Part of a small language model's weights: 31.1M parameters, 9562 steps.
Each number is 128 + 32 x the weight over its row's rms, rounded and kept within 0 to 255. Layers, rows and columns count from 0. Numbers have three digits each. The size before them is the row's rms in percent of the matrix's.

# layer 4 attention key, 512x384, rms 0.023, rows 381-393, columns 48-95
110:146146094097132194169134109140129097066137082069172128138125147112156158150163091145105159119128113121199065127124160120119110132124123112124117
102:096090122161159125066155128090130125140113114102088112158142109173110198104132199110156121130161153122144122127167157101176126138148098124160129
097:096120138093110092165102101182158127141152092221140157175130154158109156137169148137122164088116137116179142123111151155125160173115115141153092
086:130139147167129143114180150120093171157088088125117129132186119120132161089179176119122116147123146150151123122103094172111160171081121101138090
074:110117088138096145134069148151112098088116148159152117071157100123103092101141114129075130153118161155203230116123081152175145090171149128167176
075:162152129156119136097061074214143101130170179109112141095194141161140104150140105147106145149144134165129214103115086099148154126122157144097208
076:148101114163133106135042128142130111116128121095144111083151149115144139117167169139122141113050130149122081139136146108073117142121097118137164
063:091070199087112091104139099151138148090135071174069107148160108117064162087168224156133059127126155137159047141113084134142139138131063123157109
076:165073146157134147125192168184137163129098138082105114139176172123154138102120191111122103165131143150187105150117069144070147131095156157138107
069:117144115108122174174140158067117137109146114164131188125078102163060134129145100114159128096090148099109127136088173116130134123117091147153134
068:074119127109143094106081154136137144115063164099096110138097097132146094134059087111130110150130157134067136171143136158135158082133170164119095
084:112087101114121140116098059137124112118106170142115148106163122163132101162091070126122124126135141114170150077121174091108119165158184141164208
095:042109148133136151140109151110125094106141125166112101096140130141129168060191139125105158116124143159171157121155110151186121158155124130162132
# layer 4 attention query, 512x384, rms 0.0242, rows 382-394, columns 48-95
099:127142108129125111121087105152121074145133165161130116121075142122172153123156155096154205177116127050130124152119154160135103077211158166128175
100:137098145131156136118116062098129144106102111112038123137113150097130169140184148112196062120118116101099130153142143125105133136140138108149109
086:110147114132146101121106159111125123162115110164140111103153124119173102107200077133170184177084172064111155124134043166143183134160118139164148
062:151188079123134128143123203143148082126078068148127100123155040143101138096102170111064168176166178164211163122098160129119182161131134111131099
065:127124107136067141211130118135107125156059140108070167076144125154103125151137129125095107143138133159197197112125196133133155099144187077108026
067:125125133132142074103101151145159067154091171131104136066158191144201123122118109128174119116124138130060119091173139108166127122150112119165153
062:131154169081118138100154122168120137109140104138099136122111058105161112132133218139134132114138159118084109146099116181091181137150120145192180
073:127123137123141132174124156140125113156104106136137117114144179128205130130105131144174176153134181105139121114109178130123137116144161131147148
065:120133121137132180181164087136119109163125085117149115128151042104088150121152150138123087075066168133118122141141136073071136156139086111160105
066:135118135121138147163126093149102096170125089090105124093107116139096126168101129132085156129192165145124110120111120120113083168164167126120205
077:126131100123105130142170195119119183136056197130069185112134129172086121126075089130102205173104108079154145094147168112135140152125122153102060
076:154126143083141159125166169087113158133095101166141120102137045149149121208168163118126204164117137146097127155119161154092159151083130136067093
066:140121127135138027120072077127147137114106166146178094086162163144162116129181133168193123162205124142105061172122100177133163158113107167149188
# layer 4 attention value, 512x384, rms 0.0263, rows 256-383, columns 48-95
089:121103148135134138115153159172111058163118100134170104155138112117111155127119130107162129138126117076094129106119129089141169107113107199174146
100:128186107126123184131131146145173130092155091150108037179073127069114100124119122114145153090170117120134095117150060119157066089136080156032146
081:131094126143085134116141112127133150117156170133108123109168109101077133126120123118118098006109128147210097128147066111149180115127130150059160
097:125150183130099135188124178106075107089157070156150127138089111108043105131140095103124130127216136153162119104141118177125087163116112154131172
084:137150138121137112157123096153095100071127051130044109189121110068072109132168113110113133173142139107150140148211131049109131095089139104136094
094:115142141112182134130162168051144107124105191124150105123109151187144156132111128106122094118079189097091100187097161079156081185145104161106097
096:116101139121126107077136113108071131158117114123103153217108137113148121130119145104131080118145142091147100128180108116083193159111104123134066
092:131112147138194094085102129225087141190118093090093079130094147067151126133098080084123109172113043149153139113127100068108153091088091186203092
090:131099095102162168189126099073089058176152123140118068199161119171134112109100178082172193125129082136135122123139196116120113126129137144170140
095:115119135127100141149151130118091125102127113130115122114172159193103120131130131120212067099129168123178077172101093143142140115128078154147139
090:134094122119132126169123096132139143086145155129058130089138099166115114124114153170095113123114127149089137124000157163102169122128125065114134
093:132144186151172107124132090074090175163147109115161142067122152124126111133167130096116109104098144169129106145135189128118168156136104049161075
084:117159059122134106131124091095091158100078176125147155141163159123178142128136145170104062160106173097045140154151136170119174113109187113161076
100:125158084123139106115138129188132160165148093122102115140125192125120125119139096091135114086143067134160089149118111136129086122111158155165118
088:133130144107129137110143126195103113166139060109088127221064137124135106131131106047118138050111061140208142104176092116104125135135125183075185
082:132111097143144138097142144157082143143074130117184098161177122099185117134106117181139127164098123138177094158136073134114159120131086147128012
084:143151174113137131117140137193142146077142133122135140193156162170176101133159129166135086142109164115160127136091115139116162102126058120074133
096:128082140123166147118121141165103094079118151126112126085220092160057127128142154170099103141115144116082124151083152142136149122132054121105165
082:128131065140124122128133099174105136139084077108124158173174097132139122108095135174118142043158119091121115144110082149136114200123088130182120
093:132119123125109139208134121196136119067121112115078118134097101146142176130178153143178090151144213062186155207065115128139160153118125146146160
090:126104108131081098171131125108166141112157129124117119102141123113121115137153157091124187180106152107085174131107105122132127108136136121173189
084:123121133123189121169160158070071114041138120118111205172172133111144086140110104123103167101117089118123103129170186130123150131114150079166080
086:128138065134057165178150073100164143069103095133079158188132145164142117127164160184159091102150178122100124130143096147102153150109153112103073
072:117088103134079132161114084155144092092081126149129105108123123158143078142107157132151154156125179122107171087098126172134168071122154138080136
094:148166171107190138131105168080054103088127131148182112124219098105111101131148115202113112094092180090114114172051162126153161091127068087086089
090:127128092143100122094098119216160173167103081115151096177093154089151158126085132148113169127123115156128143032154124120142117099116168182187124
101:123115134119165156161118131112166096105102133138158050082183076145135134131101161173124205200157149114091128098073166111169107108153077171142162
110:148143105128186117136135176093207103080115158156116138148146142076175136120140104113118113118074174094124130212041134132159148067130084134092139
096:122109130136131135139133132157121124064101124129143078075177126092115166113141125134100093126133096118086136183111173146115194089101141128150066
094:121125140143157109120143163171064143120088146125055155122059167196170142129123158174153076127146168105190124082155113089129128190080162142168127
088:140128128152150116148139142149096156012182137125186183200178126102087124113130134190121096085165161119145128147127169201165152123078097124144136
085:119113150151121132097147109137161133137088219128099125083152138178130184124126128134185108092132119133139089161160179095125152213149119129092140
096:116126151131166147177136157054110113033115178135117176118159100141117132126140152154092118143098211088114141148178130142145141172138087121182142
089:137134154122147139063125089230145132139105132168097072168141141172091159133121138096150081153149134176202111157066102133145143102144130213000163
094:139134110128081161161151125117194139083163094122114083221109132102118116123119131123116111071159105152142105095202105110142125118098095126109128
096:128122097140132138118127147038105107137150157121154144118236101174085167108145149153126173082133162107101115177087222123158068153158126100089126
093:121124136121092144130147164087071173097154158125146146213078135145182117137101132193129149116162169112118119099205095164114105156102138124143082
082:132143154125117143068105137113186132142112189131117104127084120125089166132074120112104149107139139197175164085207128164150110194161146185129142
091:132147102126159148187122103109093108110072092132171107172196163130209138153145146190157123107102150124130149190107139146143170075114147146180108
093:135131163116103129137151086147097122118192054108074173200050157154137113127166086102120146090144061125099062096163089146094107141127138111072113
098:141140164119129106121140094155141115083102105137113160180179125127139118133158153123103152138105123114066098139122162093116160067116155113127126
096:118104107121155173133174104108116068117129110121154154135184116191133112131127149162143163147116114131133133181116193131117157115139183122101136
103:126153149136178099115143165071141137149102169126131183063122117172101086114100124128155108101129152090110128094084168158152177131110146113197077
097:129091189127121153124137159125124073189157191140124130116073150152105179107102121050172111135186142101129120200203184089148150180105154157147156
094:124101096138147082147140126169110090137143158126101166118121132153178116125135146123125151196139105118093140155108205112089149083089169081154109
096:125072125109166151118140144122099117193097179115074073180156142154094165123155125160132088135160167149227149177043199094121121155113203131079186
076:126121142140153149148183122143168136112081104139127138146157080194152159132140151104146134135152124128022106044183093123122158133133058156127102
086:136156111121142063121124176069095151182126159101187172076150145070174142120129110175152136055109086148112126172126157188131139141122167083151107
096:124097103137135161092104172138145111126075152139102126000086146092083128126100121147132110138097160149160123146121102070161060155126120139160186
100:141132143132152125163102071239087065134169069118073101186076115097114086111130105114132130099164076106144151099112097105098129083100088093128110
095:121107157112109099089167152146154171149109170114102144095100144154115188127127109108122076165077139164234138172093123109154143125102083190145167
100:128123152133121133110157125177128143163144127134085076043139121148075124127142115103127127133132048181106079199069182095119106076137123128073176
092:130112090139109099101146138026131175157145140120164115137050132160137141146141119093131139109142081182068124063205139144126103157160132153105098
086:125111176129157120149141123121097114045104063129058157130007158167145060138106118113122110054098160112164147085204074101121101174112085114187097
091:139113125123106105123133139133131141199145221131009130175056160108151156133122109069137090115056106132127105118186095054135123093119141155104112
077:116149173148095165138136143064103130101102109148235129055122109129122149132100131157141103146132168118127126102212085150068140154164139069138132
092:132123130134103104100135174147069115181173171125077086112083105095130138119156106127144095075099109153172125103158073129130114106150109141174120
091:115158117126153187168103136130171153094101091143170051096202076093112123137113197177131114123142093196166152137124133196107145136143117106111071
106:124117117107110176108163106129165132115139136117088122108094133164125113120081127082164092151150110136182115112082116139126185117101120170133193
080:115119084110091171176116099198128118111077081140117116161111047137132096131138127178102131127101155161079135124093163175117156158117101122155147
080:129143100124107108142131115115193109071141176138078155135134140190153098111165123141106160123070162071119137117068145153154160076137095170112095
104:126106099116088088115117107146090119145138153126088213134074140162134063134173116140124096077145159108114131065125104145141110203101102153141133
093:131144163102177146099151145105126069103101142136088120154175141130152095133100116123128119185100120086135112255089195148106184090113132128096127
081:124156100138131160059097121136172159133135150134113194043196109148070117119116088139078145070134140159124126120087090203134108119137126188166178
078:140141142104086100123133121142106131162160159131089152111126169067150128126145099108145120119103105136125108200081142098112111041147157124027136
085:124088119129155148133147116129170103189099096120133093099187149210170147130128151139110094108120107153151139134053115139135155133118174132064193
102:121122121144096185140086145100132150062158108135097126136109081116112126112137152142124154165181165104112178050168098106130183103096105113194116
092:135109155128103096111120129153214135170164160122111146082015104062045139113117133095119114105157131138130153058178074115165113172149155106147124
094:136140107122160093069136104132185103144145118133110187160056157138137153121163109125137110084158114089087140123117113114163116123119083152062132
089:108178077126155129054124136110206182165092159114107078128179146153146143128122099141104110178159108128025116085011118090112070114110134137160128
089:128121143127095176126135130105123161132184123135077068229110081152175140117120142160151141133187173129156087146145142108112122135158087132088121
098:131122181127113117132101124171144153096153171121106109155143070123055126133135115117114133112208164111201126034119050149121051163122077133057165
097:105170110146137100031119137071149172184115152142123141062112155141134114120073081115086199133141068138024144109192155062122113166142170097182085
101:135098156144090098159151138129086112113147163133057150144110090117066141112129121143068159063184108121166125081162148104125126161112149100151165
094:128131172128132123136138099121137154170144177122029130166065178121153176119136129064100076086100132113187154099137068085119126133121095145107213
095:125119150122130124134141139069140157161167220149121092108085099111055150126080157088131158072150131135196130135161168176166106124123166145125174
081:120141122139063181129147103142103158090073078124133090145079137136135133137106146129123108141191064150164119066255078140108123168124108134179075
103:126127138142200118073074123110205107163121179118119157022133121118086137120117100088172096106163156129096142122057104088142101152150121143135198
096:119138063132126141184151078166157095124125103144129109118134123149184109124122176182119164114116092145099149065077101165115149102124180156106182
104:132107097153064146169152091174123144141148077125100165174083141092104132125170133102143177120114124169170111136171119100121070097120091121142180
090:130123069110163111144166082058193090100073159123162145057137140152160131133143143149122174188125132181089157212117171170162140129127122080161143
084:132135130113112113108096117145161096230148115147127060079093099075196140119119121082146107178121115143171163154115123137122200080127132143157175
090:136206128127158117175118139081137093090131194142122103172158125127178130133122132174135147099131119125061108083078114210143107119158069129064084
087:127169050140134121061124141131104127171109164105159140202156134126201140134114125143139068163105192100161128168177087131105146062122137158096080
092:135098138133139134125154199079082140112100175131166141124156152085155095144087105136106116112063157135146084209172152092137111114140150118121118
090:132154134134139135175151125128139129095105088131205031127229135163146137124126161127132142151192129137054094167177169114118121136132160088105125
083:122102158142176085127119152152124094124113101113176109072096150120132113141123116157143101076112156164162149107082053178154143115122134152181144
098:138134183145119119082101137080178195149118183130135088133099091120068127133140109134113140135137096172135135107081109128126119115164076151078121
092:137124091122174145096114059097120138107149104141119087116186123180107119129130160154162116087061124190122110162053116174151182071157076158066118
087:150076152132114158099103137195102143160079097118159140069211115110119162130112090156117110123117101165161095132134122109098108137109133167142153
080:144162177109157124106134138081149110163168205110095140139125147117099110136097091046147126106109094108143112188163108101161141144159054126115163
104:129101105118133117201161170116126155120118159136144166149137114152146152115143114152115135133086148116154114090066081108134079105139079131121153
096:117124130127137119142111198125100105164140162149123108116173118039150103121125082124108176148137120111059125109154137115131108088140116111202129
088:117099116117126086108140118150189104162162160126072087131044151136174129108131139081084170126055173086042134111097110094125132105154133180127159
096:125117166136191077143114162118165062140130136134148063123199140048159125140125130064114138135078127112131122169199147122161170071142144129164064
085:119139116109123189111108122089132090175099163137064087031105139128152119122115117161152137136068132132134173252088191113136173106105137128137151
078:129144156121141089131105072147180148162144087109175057143069120107082152132122150105130113141121128119198177100079163115116125127130193118123116
107:110177149123139126125122135118169177126104124108156118149127188109149145125129120098149083148099152154158128180103138154116123152124171140086109
091:120102090135152121159104160119101071111122168144093087167205150073132096118093149095115125090125175107168148202070158102116162156088183100118155
095:113133135125172149172102148124071102111099142123069106068173167137121143132080144142122164115124107108155114192163174065139082117104150124160138
098:129148093158189099087134110180166129192154086114127077224122178085155158139112112113123115102109121160132155115153082121128123074119150192121100
099:129102175132100117133145161102092145163128176151120141114164094165146142110106141089148079117071119150191094125134132159122155086150105215084149
092:131080156117137104118120163171106138111142168120108179090155134174075141116100098135119103189152169093100143132097144098108148158097134127167139
089:131120122127182124152138098096132096125139112131169131129079099122164130127127177140177115168105142111144125166161146168112164148142144076173071
090:138091120146122142100073119127174149069149116127141095142211131160071138123131133111090139191158161121121155082108128129142130122098139146194125
087:156174143144145078126090150161101136086114132139148068115125121091084092115109130144096140096157115107098174074153102210139104104072106134195104
101:118131119146172089162110093161104113141126131114130103116147151122120139134142128133077162145195065150069144079162141143090094118089157091185119
094:124141074115082074135134087171125175202135138115144107155101161110131129116155136110146176084124062193145124119119133130124100135150186094086126
089:113169054128129118130150119053187149130131106126149148069173112136065098129103119130122177101118137151031116098083082185139114171172130104135143
085:132124123136139163144137110127059104117133077133139113192127060083118136132149130109108197154130086158131109096212118155136071133168102125135104
093:125131091111131190149130163062066105120120108142088121174191108120063154110123113133117075106210119140151139116107113138126132129122145118165218
099:137142086121078117132152116109115146190135148144091218064230101129139092107124120133111147097140053110035130141069230113125168124133178063128160
095:120154148146133109162129126095153133081149084125200070146153138064129084141169106104100166086195108120044112102148183129107076127155121102074109
090:130137138141149147069120173153069158196114123105167138135135111088123148145101119162146086156144121119156170120156094121112124137112103121225139
098:121153118122126141082096153113074112182132164107107133111163116132136096113135071104189102132168115092112121181090130060119128080126114121183155
096:127103140148051136147145143117139099127156132145153067133126102119136117093075172113135144067172088122117120045255150197105165142096192107172102
092:123126162101127138135161131071167091124136173124151082121066149094073126126112134090080154175117161168132101134162157118117110174166160103106069
101:133138116121096127146123112146135141097124142144140122156171118121090156138130163196124143134082153118157134176119122105149100150148117092003134
100:124135119140200097095118109186128177154133172113133079098079139082073128124071140076072182160044067147205150101115079107122114147134150149197108
081:132136109125208091122110092186133121132095187118136107107184162082119157147166165138158131089074152130107145190106146107128122055105148177121136
087:130088095111134112047148160131099157161137135139252144095176131110092145142135116126074172101093087163154153108160124172124134137145203156111125
097:118120103113124145185130137097145150101076075142197186010138129151156086116127082179099142112074132155081112215097132159137100115121131095104144
095:127118092148087154120133138128097111193121144136121156143132101125131144126158091133160103151158129140122100207157143097123107121107134139102163
088:122139127105033150101160134195165163131169038137091113183064148172167110133152096121139066094158089104110118048157000147131128133081098154227121
087:117109071144194145132156075058127120079091098118122146191156145214147126132138131136111135177141123158184113158136189111116110155124131097078128
086:117188098126056129108149123151125116131133155109028146100160062099099096127135072137140129098195122112049114130124117091121140144137098122184136
100:129158045127091110052133109165173168177089146121102127051163186140163128136091096152146063126082128140119149176108078139119146110139171158114110
085:125133135140140110185151169125150116107105167142154106107124117108124130130141159161129154172204166140131119069193095182170060185103201111119134
# layer 4 attention output (transposed), 512x384, rms 0.0227, rows 256-383, columns 48-95
088:105138153194117181149069164101149146168183125088135102142127141095125170191085151082065143135181098129124121179100120165109153126080163122106168
099:097152180130118114175177059094104113150123122102044161103106123149162117179168061136123132150100121131161126133123168146130126134143099119156096
075:130194122133169169130095143139092102181147117160136109108168108137108052145147116135225151123123140105136133137124131149143196120129167109201060
095:117084108142180078125106107115103118123165161069077133114159162100117140059169104121108149140085122125137132105161153122105109144117064096127111
080:131143128110099138093107119095123110140193131140186128121123153177150121167130068104084113063136144136143094111098130155154146145077152120107137
091:108121094119135077175136137150166129110115097095110148128129150125121105154139127125146116132141127104122200066111097127118080114155117070198125
100:142101128110121154129130132143156112140134176114155143115132136147143199201099088144122166137165131131164139136132172135138145173117176133085160
092:103130133107077181146098096074146084060182158076154116130101134152142101127131090150084164113168156148172205137139161165151101149115159103063162
084:115140172170090112110137102120113214099135089138126136092090077090149197144158130054021168128108115141135165123121160159104118126091146115129177
095:126119126143154125191113142108150096166106177117108067096180145080136118132124118146160097125140107127154170112131123126125141139165138141171065
091:114124144127144113109099167153134136160102092140183088148151091113066076083114175114178112120120103088085094162162072077127115077148118150136124
085:134130068089099142100154154154162110082107189129159121142147089107149149096094175170181158116150178114091111096149147087116116155200210154145132
080:168138139148077196088160131150186098113125157151190112153079100114132125167067150092146169158164164105116097136109110100101175097152128210112178
094:147163134128086121166145109122150072090083120157123088110148114124159103138113142144180177184107145139126159106124159147121118149193101145167092
084:084156158142189144166147108140063123138125124090035129054121115130144138169149111186113109182135106166110119166132177135180141158124086044129089
078:112113162131099133125119103130189119152118135113175113142097131108118140226131101077164052102175141110132131122124082145136174086114149171157154
078:092127110150087078071186088179097129116050124135116168107122082107097150173106159124103119137134124109134140156142114144113160159194099160144180
098:115152125120097124142064165083176166167151107112101138119149147122141084131179164110212124103136059090129166130157094127157106064173156122148061
080:135196178125095132182121144131158116196110140122055063088152158109132108170125165167208090153124122136049122131105121120152115104206130171173101
087:150081152151110150166131185109172145134111131171170105154157166119137141165099100135066116154131094105138093140101063120086131133121084219117096
096:130148104131125179157125137112088106144164114179098115143165153109133126043105139177091134141108114148145126165128142123102110123111102144090096
080:132120130159033109028098047155139110135151076132170104107121054115137162149126158059120199110124126135118135131114116192119108121166139103173171
084:150117181116125118087194121139080125138094148164150080099150106157151159174076088119120088150078108150120065160083128128151155147136124176148149
072:180118119158110180121129165099069154196144148158141104136182206121099141005101069138066141129060084151141137172116127159107119168097098131064111
089:118099082140114087118143110164146148149090133095123157125099155129109119159186178096143143087166109067100118108131079140104124134156163087146182
088:178136172107155114141154147183135157100090162157163170101110116139112194105110080129093147178101147180131149122159157163119121180118133175089175
101:114138164167072123139123145121117168156183074118107153129075169127115121136143147045065131070108080148140134130108076148098128083116095119089151
108:086136147140096117130097102172121093128091072168130143148098125142075057169103179120160097133152129080128160175098060098127140101166109096184129
093:145148150109095158118088139065195090133158129143218120164126113147159071153119106091202117121174132078116151135124048128163133100116168154142142
095:109084109151130112164116185138182093084111154139094118118123149125139160119070099150112160160117074137159165084103136134148087140169076125055118
081:106122121113167100067066121102135172125075127124117101110210134096127110135157169099191109136130118084120147128153146098097158131143116114152121
077:064143094138121128112131113083150131107130119148090142131147101114171105157121116159130139144109108139155158115115076171162123123183133159185073
086:092144105179100111082057092170135076118148074170132119112079085106131103181118173078142169101142115098131177162109100047098084078168121086146127
089:143103137139172169194176135060099131143170165079070138070135103096143114166156082185172149165109118127107172127161153147098137144110113121130078
098:123136189129154109055181056146069126112151129104156134104131036122124170145160111106095150140109161134122091143142155143092177138134141165127179
092:135113158112175065151121160108145190179099057164124146163131165169129111198164162068178063108128107097089082091107097091140106093100163077195110
090:153137133159130059104115102126183107111080121098106149154188159097113195096109120122115100133132128137152133112138145156115139115169085188145138
071:162139139088192114130209127184103195123093076155125177103123076122144182124145144138129159174099117171102114104124109129160132176103070069167174
087:169073182185109113143130162145215177062132133145145076128068130090135163121092129065107092151145131120110133155084119166074123119099141174096191
089:131186132126081161109174102100091049230143173118086091086200095118116116121107143145184169128129126141080095123152171158166148116191123169171092
095:153151143131075170123115185148147135177145151167181076110142121116151168124079108117156187116120126117112098148140093156099127117157175178132148
091:162171125164059120136167066094136151122162087095120112138091103074176168130141154057096054099134129146132118118121110146103123130086144150139167
105:167089096125146070119078139147149133112065113164166148167180158151078157086126132125121149149127100106148151123113117120144101167109153097192138
096:143134127156131140156096125074147175135151104135120123163178108100119181158092161127097148164140118116120150120104100117126122117095143113144118
087:161123131138050150090101081054163117137143105099139077136148123087167194113081164117097101107113135174137107140106094162122103124178130177118151
095:122119135145158145166141168108170142081125125114106125076125089064157133090153151164140136173139083113078152091124074118123094118155098132121100
071:124122157141140141115132166141121138184193125117111079121127085148116175197078140072112107092145134132099092183105157136131153101086166081156193
081:167119151165104114154155084184184134059080092161145105181078091126100127125108229081151106163181172110055086130088102120117098095143149168171195
094:097122073106190083193083158150189132070131105132145140175112155138139069077143104143131144118112108115155214065120068132140098113101097095089100
098:129121154099101173119141126047081149144148152094100126130157147141157132128160085177070080097128116153136048157109191155178150157100156140076107
092:089154129171163172150109153144169096082140117111139092138142094101106110125120185121154140139161124138124186147156069117099133109166107142143115
101:113177128112121139170099132065141119177155113125155114100132136138136057091178114131222106095133143104111133096168094114144118090144157117164048
085:113134137122133149064139082128054076137166122163147111121162087141081147110122139113130184134085150155105101140127141142145154123136132094140116
082:139141116148143109094145138219098089139123186143199102095117096105054150084083123163096186138117119133131128132107154128131159156137112120085154
080:092153150127158166154126132139124045121120050193209129130170103178087087166079019146105212145148126122182165126127107168146128120140111098165108
070:123111109147135141094106137185119113150155205096171091104059161125136107229150087127123090066148149068124093128118134115158163090107167151114057
087:102127133092231144203081153127107090154085124151133113100166166142112070109149086168137086093149131106150119117139126094199127145074125071102088
096:138143128125134065096208043135125148078117140124143162117065033132145104198201125120158094140121196084088146152106135143078168149127160188163175
110:098192149150181130149102146138065133148178123080118124083141103103147117138163081123111073105102113153161172146145117096122176112044127089122091
066:153141166120084107129148103119140163163136125131154134071119175127120116140118100096116110165107103139143157118126061091168121178136118152123191
091:149102153105152154144112159115127136180116094166123123153204180118084177061079098113119128132117079173158079152159117144122129132106074115151104
107:144117120157133148120099201135154139137116160111078085151170150094117207083095179167118171191098066149151099166117166127144127109168118124087134
092:152175103149046143138141049140148111161156076110166138121119104142116128154150100089141137079141162119123160109133079126070123116126179123195141
079:154128174093193129148136149194132148126081111088115137128078066115097136107164157119189169192130101125104117168136129084131134106123139091158138
082:183121124100128161151184091093102090165081101180148152134166108155112097056137084182141159135131142116095096129140127158153130146121123118175094
083:124129149141138133173195136162131156106117137102093096066113048081135143099104098167131161151074096130078127152143141151066103106172101144109094
095:110107126124198100064053129110066098095143162132133191155210151145157108103130072159074134113089105167166153171147138123127121158104138141043088
088:160118060070153115123138126187098131094101132169125172170142149156128137078101133194128158154118158115164094120152132151165109174102095144114134
096:140098140107085136139149166157100128146112100164059110143175157164078158059084164102089192135096094144149103131149152138153111132165080104119146
086:121133131107135091201101164144153082124121125122127137121120134179134069069111083168173161138072100114102187125138127105107070073198145144121112
083:122149167110161089152157115104105110190100117117136203066153140139106144155140061155131083133127120111111108111162121077172130123142145116161109
087:074118123151158147132092166137062131182151156082049150094150146117126100140191076200119171142063079151156095173133136137133136132186131108123052
088:135172088104094090110154056127168083094139087117143186154121083156147154079096114140134190126116155172127139091118169171126075121151148144122177
096:133154113141191127131060141102161113185137111148122129110159121109110137098134153125187161142129076127103123112140093091189113123108094122130080
080:095152136138136181142113168197072084123116156168121126093115079118097070136094124190115235175143128106169151163144136066148143126182101076100078
089:142129112105208091124122110136100149080079072171123188119193097117131138065172103133099151160090145133165143106157101106109122164085088102196091
076:142167137127166114114163134116172106121165193109183144147154106131153151129136068114159098133121167147120105108141113124160162122103150186110137
093:119107084132131103134099146160078144087139108111073151147102109165122073106138193180130193142107108147094143155113151120126088114172126092133066
091:129189168127122156137140166170116147157080124150086104109096133110166147096073100083118083120093089144132096154143111130148138108103078146084144
098:143130191122128107098086152084089139134179110129181084130141143151155132125123115093091054085108140200174079148122128146161137117104135126123078
092:141129162162049155064161096159092135095162073161164083153079073117103135098129195057081146092116131136090104143105074151075122067149143169128163
077:118141134127147185177142127102088133139103164126139162119121172146110109130121041156068150120148154125130125135157147121118117190087128130089132
079:119092134110127063086174119147141160124078064173070183158083100129114108124137179097138059122111126098098089134108122117174128095143082101191169
085:155067158123132150157162132135155117127094126098127116137097151155150174235099126108151090134186142164163096122118155100139163136118125099119192
087:091157104152129085151106084165209111126100086103163112107109160134124129119124088097198127125162143112134211057134091156117106122141099072164129
093:094156162190097130122166081090110112138158149091129088111069124129187089255134114090181070102139161103076092127075126136106159081135155147149113
075:187109079120120157137162146156155148100120190101068108129097123080116136059104224156142154161142150161092105139123155156140101140105083140062156
096:162120131064192096108154125139126156129101098140158187140175080143068131045195121114183139153123118112109137119177089128157144117110151113188141
093:091140139107103135101169149126116125140128118193107107082120075097100077168179174109178129123126147075112148124139169096130182116179174141180094
097:142160132139153102168172119139165166110117179063136099145055076110157114204182193150207062127160147131095148147096119160115141108112163157127143
074:050110075133178128142142082111084114133105098105074127122183109109132124109161115209121183125121140125121156142143174171097111187174175081164086
102:095110145160113128159124149154172086126085093143089086139106103109087133121098197111160130150139072140137152148142085121124102077196095124132128
091:142155104137130123174061095087157101127105076131113182143161197177116099073133091141123133110165111134142155143128118123151072115100128073093155
099:102151136122100187146102193148111144145149098194107140109143155109106135032043108134062206161107101140142137124142136123154089112147085116103110
095:158132099118065144102132087156148130117122081177213158172084116136117184149069141106100154112180170108141133137089107179129112131083169108166207
078:151103150134134102166147120141164181065106071158173153117107104151154119078142099071050155144109106125157180083149055118103081141113113159090160
077:145151095095151199148158207143119137140113182177124147121173213108121140062092124187104155173112139124103104116129119130118144177121097201135116
107:125125106152107132144179105174134080055111185122113099099100088098139113147091129181153142176131188108083175135106132130059130135210111197169107
085:118142106184117133140061083109161130105139100119149132088079147113123070176138062151110108140123138106126175114080096101098085112151148111126117
088:150131085148116048161121060069190129083140087150141162143126122130157083115161112136115138073113128168135196070104138167111065138128085096126081
099:147091158081122152144161089127079109106099156178131132093119107149112115144102058153117188148148171123117123117141221186125129186126114113110128
099:125128154154172169144133103111107117177098156147151166079130110103096136163172092129158136144166116133160164142143131142148167156082126078163097
092:111135096141153122164019197105188123127143122100123108164186177113149120100083153123159129108128084142131162105149077145111080088157106130124059
081:135136093092071143094141142169106148111088164141118100125104161109161156178119169123089045086137195094132130133100094080165164148119161177147164
087:138131096094177121132080168100095143129168168121142172130183172113154110060161070177149152128088119119141173116160150117082108109110139151101070
084:126080133127143147136072078124148106093136138110099178119137138092124109099103110184140187178142116132106114142147169133083118142181099184075125
105:146151108109087149109148101079156101087144148098101105128141081092181131077069148182153150138109130165068099145123150165134083109197121176096110
091:153130144108152153115151154084137133113134105160110098135140124155137101071119146160126081157101149172107048127118131134174137108137116143137108
081:123178136107115119080138134176111147132116099138106131168083113168135087144185207060152123112112112140143072145121171112146154088096134134174159
080:114165155139170100153122106118120112196160075122131149122150130147108146171170069058132076065155116150101127126151115134134157116053142078189174
095:118152135161147119123131119142130118114138139073099117102113069076127112117194183125143149161121121092106143111136115064112142076118123120120137
094:139184125136097129064094119111133137161116087167162135128145122153145102141153168092128110128119125118145092128126072102142147134130159129179150
089:094140141123101086082123124153087135132134133140110155118099161190141097168152115133166113148084133108084087133094119140139123094168159145172118
096:128114109110133091112065091118158106075109165093165168115089142148170079179151114145121126122171144116156152101122152093162129158124157111092133
102:081126121097146128188072135047139095138133121116114136148173199149151058102157103161116097101167116119156164105101148112183123124104155072115089
090:142163152152215120146056118111124157173154142135145134115202172129151139134088031096141119139101140146139138135125139124136142170032128122119105
088:133200080117100148077144127162073130151158098175214195131105135154139127128128095087125129080120141112141146076134072132164138110072129098186169
096:121125116120146058114155163143181166116108079145127185151100141149147106154140116080151035103137119102159117087140071144175146113130103138194133
098:098175075092134164113078150169148090065137102151182169138105084109152073112132108159114202133145154137138175102150114126149134125130109127141133
077:113115167104064147139112134116144123099129079206167105118088080101139037146058132104129212140152111106129120127092089204133138114166125136170133
072:201118125120172166131134119138113123138126120104123108129100148117150188094135197091194130180160140146101075120143128117142179143061106112119186
094:146121137136067089124171076166136141078104115143139095127062127135118092113157146086156099124123117121146148099116116151103119094138084121127139
094:115106175110157115164137096043135142143156117112087122110135130128180124153147052142130087132126122167132076103105109124135136139115133125146109
080:106115189139167122159110105131105033150146227125122100098185121103099176130035070160105192169106115133192149179125200137102130138138107163071141
084:085090166112121097108174112144084159114164112061123075086114076150169141184157122088145099097071115177086145111131137132083115094168146090120127
085:122190132127139154120064152083137085225145111146150092117181143174145079146149112118145146085108098127133096131111118121169139117134178145166107
098:139160149131154140169140160155146097117073160140130079103122170142189080126083081163165157165110148141153137121131146134121142136164124195131112
077:142106086187101119090155105161124129088132125122130164117061138119143165138127066120092128114080126164127064120105110159074121091150080155124139